config.yaml
n_head: 2
d_mlp: 640
vocab_size: 532
init_std_qkv: 0.0163
warmup_steps: 44
final_lr_fraction: 0.1
doc_mask: true
dataset: "wikipedia_en"
Each number is 128 + 32 x the weight over its row's rms, rounded and kept within 0 to 255. Layers, rows and columns count from 0. Numbers have three digits each. The size before them is the row's rms in percent of the matrix's.

# v: layer 3 attention value, 128x160, rms 0.0676, rows 63, columns 0-79
# o: layer 3 attention output (transposed), 128x160, rms 0.123, rows 63, columns 0-79
# q: layer 3 attention query, 128x160, rms 0.0438, rows 64-100, columns 0-79
# k: layer 3 attention key, 128x160, rms 0.0408, rows 64-100, columns 0-79
v63 074:104037113102150099104101219100090106119121209086127116170091132107147159123146115174136136183130090126137109143145054164098165102115150129145160204089065161156133121059102148140118098115110150094144109125117137111176143131138156117145090149
o63 070:130166109145168097135123074180145140123112124147135136112155101112176113122122120088145156147132183113118120044127140116136110144141163094104102073142094082111094119165118116127108094108107161196153098127155111099081068143080117126064126134
q64 106:118121125145145129160078144159139151141037089168098133177105147110117148070063182099135018122146142160086139191159086153146137199137149151121165160180130085158097096117159195167178124099123122154156129106093131160121147090085133171111141102
k64 102:124118088135119152105145134114131085165122100172146162099127185147164093087129111107188091096154163196098136165089069193161158122105123141135079144124147169158166128074163097140097165066171169201180148104133179118131142128082102095138137127
q65 096:116117169145109147119132133100081164148098138085177175141109114115128096117100146143134055133124143132104140120176165126127192165150071096110160170119092094131143077129135185132106172158089163140132122081156137182102120063118139120124119067
k65 090:119165129088095120129095142127129086135118148125150165170130123106166089112171064158161091122123107137107160168111079142112136175105060150155107093149063153105132142087108070075089086142131184184159194143111149099139039124142077086153117085
q66 103:135121082087148105081096111105132116136075095090126144108096117110137076094103092113146101132135148195095170116103136114077141178054062121125149139086106122095126120113121090086056107128114169104164191144168154117089133080097138111144155076
k66 092:131113091064092111066072180089123087139114114136130122050142188127164090124164080096127145135204126138125131112064102104138116122120104170126110053089103139093147148080131126164126152152121094141081119126106092125168104068129119071125120080
q67 103:122134111077061142178136116100101122141127143070111173039167147102160112167133077186136141144112119107116186088144145127114101135122085141128158145148139200112176121138185103074131113111177069118133088089129141135112066117192167101167173132
k67 090:133115155080126191103180137150138072174117114148098114101091103095182110147161156069132136109083153096163105091114146162103044089179157150085086133155103121068128166140178132102185157158117161156124129087144081143152135179160150132103100158
q68 101:128120106134131169158115145125072145151170162177122138134118151087113109063111147066176116064120134102150037172114104126188182129135214123123132148098119103173091107115108127187166178191075102085140110112165120120159131131120134146048141135
k68 085:178121101116143068119136150144129104100116114147124107130089146075087095071110165151133117110150124196063174112127124184179119172140160176155144168087124120117111126104137159123130139078171111114161090160103156121102118091094069091126074129
q69 089:156099124186117116106114153161165136161076093185117199194157149149127126113086160073178118148179117090082101176169128121099143118135110140078129149125125130182131124110078089165134119096144128133136073106058117144135176115163066119092056110
k69 092:087113131157117085160221141140104137090089173099141142164184134109097141144115122101097116120122138165108154085157126126109112084137128150169099147136127085091131147183132107153099143118122145157166089182153153109134159101120109074129138164
q70 117:169154116208141135150155089106137040122113129112106077163151108157197224108072115129133194212109144132092170079133122098077124131130122135156124141130169112093100145127136096126178083121187085192106132183140119158147172155126118112102078153
k70 108:131147178158109133092130141133159136171141178138205116117134157174118200167216138109037129149164146156130142109118105119122059126140133088147154085141179134155148109102062111116146107135118106126075115062147135122109082164193133083090108109
q71 109:105096159148128163082116141101108100140143140159149171154117120107141097151109119159144125081144120130091109120156192077129164118150103149170148158134100153179146151091140165113135143039162126134221101142110198172106184168143147137134122107
k71 105:128096102169103083181178112152215119139109180139073141177059134117161129148087110154197140169127125089147165155112137116102123115118098126080146146091097117126152182113119086162135104160214137109130081147118119111089150131190126132102120129
q72 102:160146059140173149167170137114139103128156072111105072078168133117169206078063147126136173147149191119143150125104109179110152164086105128189134166149172112152149131132205125187186130148127146177152158165101105063172076118086116113066156178
k72 101:080158050049137111104156172141128152144120099159173074044076155115127140077158095152135131066142171154187108131123071136134143101161129092126137097154120199120174109092162085129144182114184128092131122131152147116132147107095135090115123174
q73 093:112144123101162149048157167121160106166124119132124109146144101170088157138124115141163074085104119169147100164142171158187133159138139139080173124087116149125098096099141103118070095158106105134090147164093150156130103136115162102055126089
k73 107:138068162108161160122099133149069130042118113136075166155135087093104126088043120089196093183152161155105125165137154128085145146138164146125105138152141106083113146190082185095150139097106147156144114176128157123120114167090068141172084082
q74 107:121128180136121104129126085134161117093144072140116134195177137102097184113128132137123100147106091164176106139144069121114152109145136148118097140081148128163124148120115171123142089093166076170075130160092120190190183151073134136112103099
k74 104:107154137105105170135151098180129131137114137166103108241117111149093167114127132091109080140167097167126130112165085125080091136087145133099083155122149149124102172118083151125121063076103134156175129156140117142125114117061150144143158082
q75 116:090148148128100097191115132176145144150099134160158153188131145115147162094131126109163101200138126148116194146172144153165116158128146155099159193147117091106122135150186133094171103147111175148116100132111107166071045105142111154130092099
k75 101:169166069099091134150096173133177143121061147171160111163126097140099109185152122075174111131127146146152110107144145090063046155140113112160152128168173147185116089150128109113153128114156175156151095071130135123079149118127144145059060075
q76 101:087144144138156113100171170063167150192154091132129147063161156157126144082107134172135118114139117176161140142108069206113136099126131094081168113123169143161185146130102195150079168102099087108125123088092141165166118100115149075128166131
k76 094:068127128103131184133096123124104095140085131099131144102092096095143150141066118078142169156162160147168123109145118111050168094059164132114085157147105082143127149089121130087130143116144128127155165191108140113177179139139103172168149106
q77 090:167151129147117144112100136178128113162158162099109186174150141108171108204137148139169150139179111109181089084108129127095099129112174140126103150114115118150132162167160155173081145153135126138065129167105109100172216184140179095120086085
k77 084:105113144098100104134122089151131143123137163120135109089196154158096187110153142106105176190160058141179125161119133104113070126186155111097124100127151122095111124168108094160108145201152136139114106119133094158097107131067124134148130130
q78 117:085088150149108112140084129161152115144121136174107226136128130094158079141202137160182069072113152094087144113201119152105082110143098136085135106101122100144140140137142121152127142096150141177138125132102112136098097134130110159117129083
k78 124:090131128153104105171147143188177155139179141190135142109081176174166146157114136104198132175155093105191152122159132139098082136164175130131185177183097128137159148101164103137112141124194192156142138091083072120066120138152181159062147098
q79 110:135144135196145144105147195158081138096100104129124130148086128141166134012066165052122142171172130120138154118092157184203145192139139111150092174149128119133117144106090093171112135178113164123109106118086097102164146102132093100089143129
k79 110:115137041108128070132084129051111102143122125121142146098165164113133151149179092147120097118079143110075128163083182154146140099173111119127159086140150174129183136144137154153090148193116162074117147047117118046102152121151145143126169160
q80 109:118112117168150096076142168139209093073157112151100167100168142168108127128109107132083116094108086181173096115075092085088116112136102072112118082097121096135117064094133093197092148125148101110116158160129125125197133143077150114152123143
k80 096:103125144103158099131070127151177120134129138137177121086155137123177152132089103146153146114141083136099114134144059109090188110133160075211145131109078107163119153113168170092116138161115077116151124155106074076177122115147157135120096122
q81 107:162152111103173144151136063155083126172139091159135103165153099117168138163165126161133109164161135207111199118164165133116148144113056172172112177072161136138127165157121147104166111146157144153131129169190179145153139083132148126173149111
k81 103:167144111121108146098090146089153117145174163111128108177105149115096092151117196135142135124113120130113105111169131124145115157137072089040148091126109131079144090173111119145132130121118107074082105069143144146084088088083129131171125078
q82 096:126168103024120139178152160106071123159126101152145089144113096049135175082094130118144108150119140168159145167132066150122113084135158105146156188094132088107122146133081162100143140175082136126112136069117065126087122125115150100139095154
k82 101:127117101121173142084179198148145159178132118118163144085123183097113138093068165180137111164171118169190158130165096129162112123116093096134109098119126124157146134125145127087149149115140061099132099110127116089122152099134119102172105098
q83 098:133127138092129148124128136130041118147169103096160142158119056082135132055135131137129132081160121127124104093123157099136120132176150079131127127109129077121119132120169083127130174147076148114159143109099111098098107099134113096077172146
k83 102:124132122157129061140163114111143117126132150161169122120130158134145085130123147228205126126147137096142166136117106108145188146178139158138219111178149180139151139130186142087103158149189086065133121105119115081135159121194113146070101127
q84 103:088171084142092130175120127186139083062093167171128107139080117160143149123130080124076110092139133173095159120086096131101098134112133190160134155094159081131155070125101131141085109133164168132104153069116153127094085082134178096189145154
k84 097:114121133104042093113140076094140076138154119102108126132165094085184116125103128190183103082113136116100068105114105045106110118169084154178107148139126109129110125102169128117123143080096120144157124137144139121093110157113116113120132132
q85 113:100218088165188115121133106077157152134101122116073132116104117193111166193056092149124162116077122137120110086077119145083095115116124128131116137129181075149141114126102158109097129144115091104127136127162148077109135121121160100135134163
k85 109:158159085148127090126121133074155149132187105139178112116143135130136186155140122145143171112129129126163143127131102034129120120126095127091137149086104099163121092105140093126113164155114091105105150121091184158162165075080122083121153117
q86 095:108135167118114147165110194172093206113109129160160102111140139130094161078099141099124092146115102122131121171196125145155134137154153082109161161178141097110071106171161104086150152145092097172090179131130110123069147161130096118066083114
k86 088:137126146158172134117140117101091128131080165092145133122060151076109092163136133126142027128119165161124156141164138144118193165118110129105160112126064090165105148088112143121139128148093163101126184045108086081153112130198204169070138183
q87 112:141107146158113142139108064146111133119120082133074128147133102108101058125165161154162074125135123211109132187194133109180126137102103073129162102095111157121093093111133064107179074133128209174161101165177153186109086120148084133146112086
k87 108:079098130180140183114144042149130136152175149159128129121087170087157113155082153133130097091067136111076186139091179143120129109162167121086133135180141110084137144119061147108184027126131147130134139140134149127134098167147170106095126165
q88 113:126052119106154147136133146142056192166150122116139161139097136090141105138038122124162128123131144083133154163135149147191187186142124153152099103178115112130145171162187148116161119108082125107173120153094104126126139133161117130092098113
k88 107:122125054147127079161121138164135142165126120125146128084129121139138157122127165142094123103190108177071100172125166078195095170162118114066128164145109173085187142137170108107111114124119093085081122118115183165076190089171102118130123105
q89 092:120135112211133162099166114121142092082130142152076099118082121150185164047094117143130152107145177140128110119097102126066090113109162095124091158125125118145093107086145117129130109100151125156128110167148151198202169168082069099071096140
k89 094:147198128124139132095131099165146155107153196147136123082042156115134109135134140157150149192144092150155116159189165137096112162113154121191139106098135089110103129105090109092125132146226123127107069107143149154098137115186168103175144148
q90 110:122108203100113087089126097132166142100132155127138181128072137178154084146176151088156115121120189122088091190112132161184151097095100137166144103132051177184168106169096184123103108120147149159102137165141142122092147131146118189150139134
k90 110:094117161098095106187084110131102186146138096103084122125078114125163128170096079150148156134102115060119203130140164142171124184123157142092116158136107102129144140119075148106120071135172113143112110112205153119146071139178139100111186189
q91 111:145161182141096120158148088100094059117117144117114141108130142092158147121135109101165155129095104089120118112129129094089174052178138176152136126101111199122137118114075144110157130092178075155144059139092112111125213184149136131132153114
k91 118:128096132120112115195150094154150106149170162108078161168128132100133141121106075178078140159139139101097185090148164211149060148142150134120134139130073118089151141167160117164131086119108108134119098104221153095083118178123131114147108149
q92 081:123161195102119157162162075094101097160148121121127120133128115152121147147110106104128151114124144094080122096156145058093154125141130078106141114146166081108128110096162105120139146119154139113150119070208156175080121103097172167109143071
k92 094:158050157117096154106168175141142076085169065175132128134073147073106097087167136185097108146131063146130135127095123117135152188138094165110112101125086155122149158095180081131122184120125140085104141168037105140172123126126122139092175099
q93 107:120137136142095133102140095113099117148109141086129045092167150145076142142109140137072165097077122039166051081084145071101100097124130088109132097137187100096084108115136123170095222204107145050124074084077078060148109162124157084109169131
k93 104:094139169042064148091122131132112135086101087151170112063125145114125095148124080115187117135095156090065178145100109097111164059138126162155073065163137114120081122103103143144141148144057112142114146157152089086166083120149058137150139143
q94 108:148094171106106151083117122121058100118106102138107141145167138076125096110133123077092049073101084092091110138129133117126154128164122149157057108149081189140124163104092131166135093081143060162123139129075092143153212112124114147122140124
k94 120:121111174208107090126144125149193138120095163111122137135119121158187110114130108120123123131073078109174149134128135130120139167140173200078216135108146153127130110060148131130047138175193132082129114104111108090150086123147157140140176086
q95 083:113124119115158172122140085141075112098114145123119154183099109107162095160167117154138097156158076155124198119155107096165110127185072162154148142089100114174108148124092073098142109124115135121178105132107155135133149068145148120111079094
k95 094:101142140152143107115123147088177134163168173162133131105119164128113115123066151153140144106110159132152125153117158111133083144161167113054195152124160121098135193135117172100089092105145080029105110077106143132121123167111168152103181088
q96 098:065097106072108150129092163165073118132061153117174155146127123060139132090060119127161069124124109104102173137162148091217092130179154113092122158174147110065116149082219145146125144126095135137098150116106114128121134123124159137079138110
k96 092:132175113127144110031088147105151144143061143169139105115094184129201081139174054175182148136161173136135136186120113107138148158119152145124152150182136119158146128078148168121104120100145123111108155058140102098129156148124115155056165113
q97 103:127118193080133105100157137127164169118150100090081150095122124111137131106130126194119157133155117163110063106127103165064120140159179107094145145089063062131127093098117172128118165079087110113131105131230108173069101163133143149174128138
k97 102:170124135143216085101122164200167148186116106149125087142126133164138121109118142136070105152151080125203134148141148155083103125058137121149155113144101073111145120106122118130094102122157127189128177127090066138102161079140116142118094072
q98 085:148136122181101143137145121150125094125090074108095080151161164113129109128140092179158138155152113148116168147163141100143120154082179149103114129147116100104103157121131075124177078090123154139132144114156103160100134118106104086090076115
k98 095:135176118135159155118117109115168107146175147111160138088125093098090164185124180127087142143139169127125165102126181164116062108120141138150160138128176113108104134103129164104173139129120168118111132116093151142080123081126164168088181162
q99 112:177091182085142125086142085155140177142149072120106156164133111148107156163155186142082118107190139149119092163157105109145080132130112102170100070103116120147114108140176104121139110105116165111096125141125122187156192162138128108154106165
k99 103:091117168111112114123106118153149154099107147137109111173132127153123153137089173101135119130070094163105077181159150063134135177116103096067116095129103104085157118130144055212152126174144109110112201123178116185108108097135092135172108122
q100 101:091094103075129116145127117166107144207117065121153137115142102089161101124131094143108155114097131106137158142149160134095093088146155132141098138150171079103163126169156107113154120150120134184186131115105125115052099127159096096130134134
k100 113:076168117132145136129142089112131092134114085131115182116134147101118096176177180132161123184146161128129154155129125078144109142137053156121121092120105128109153145113152079110146151142134129142050157119125142179089148139160088157096126220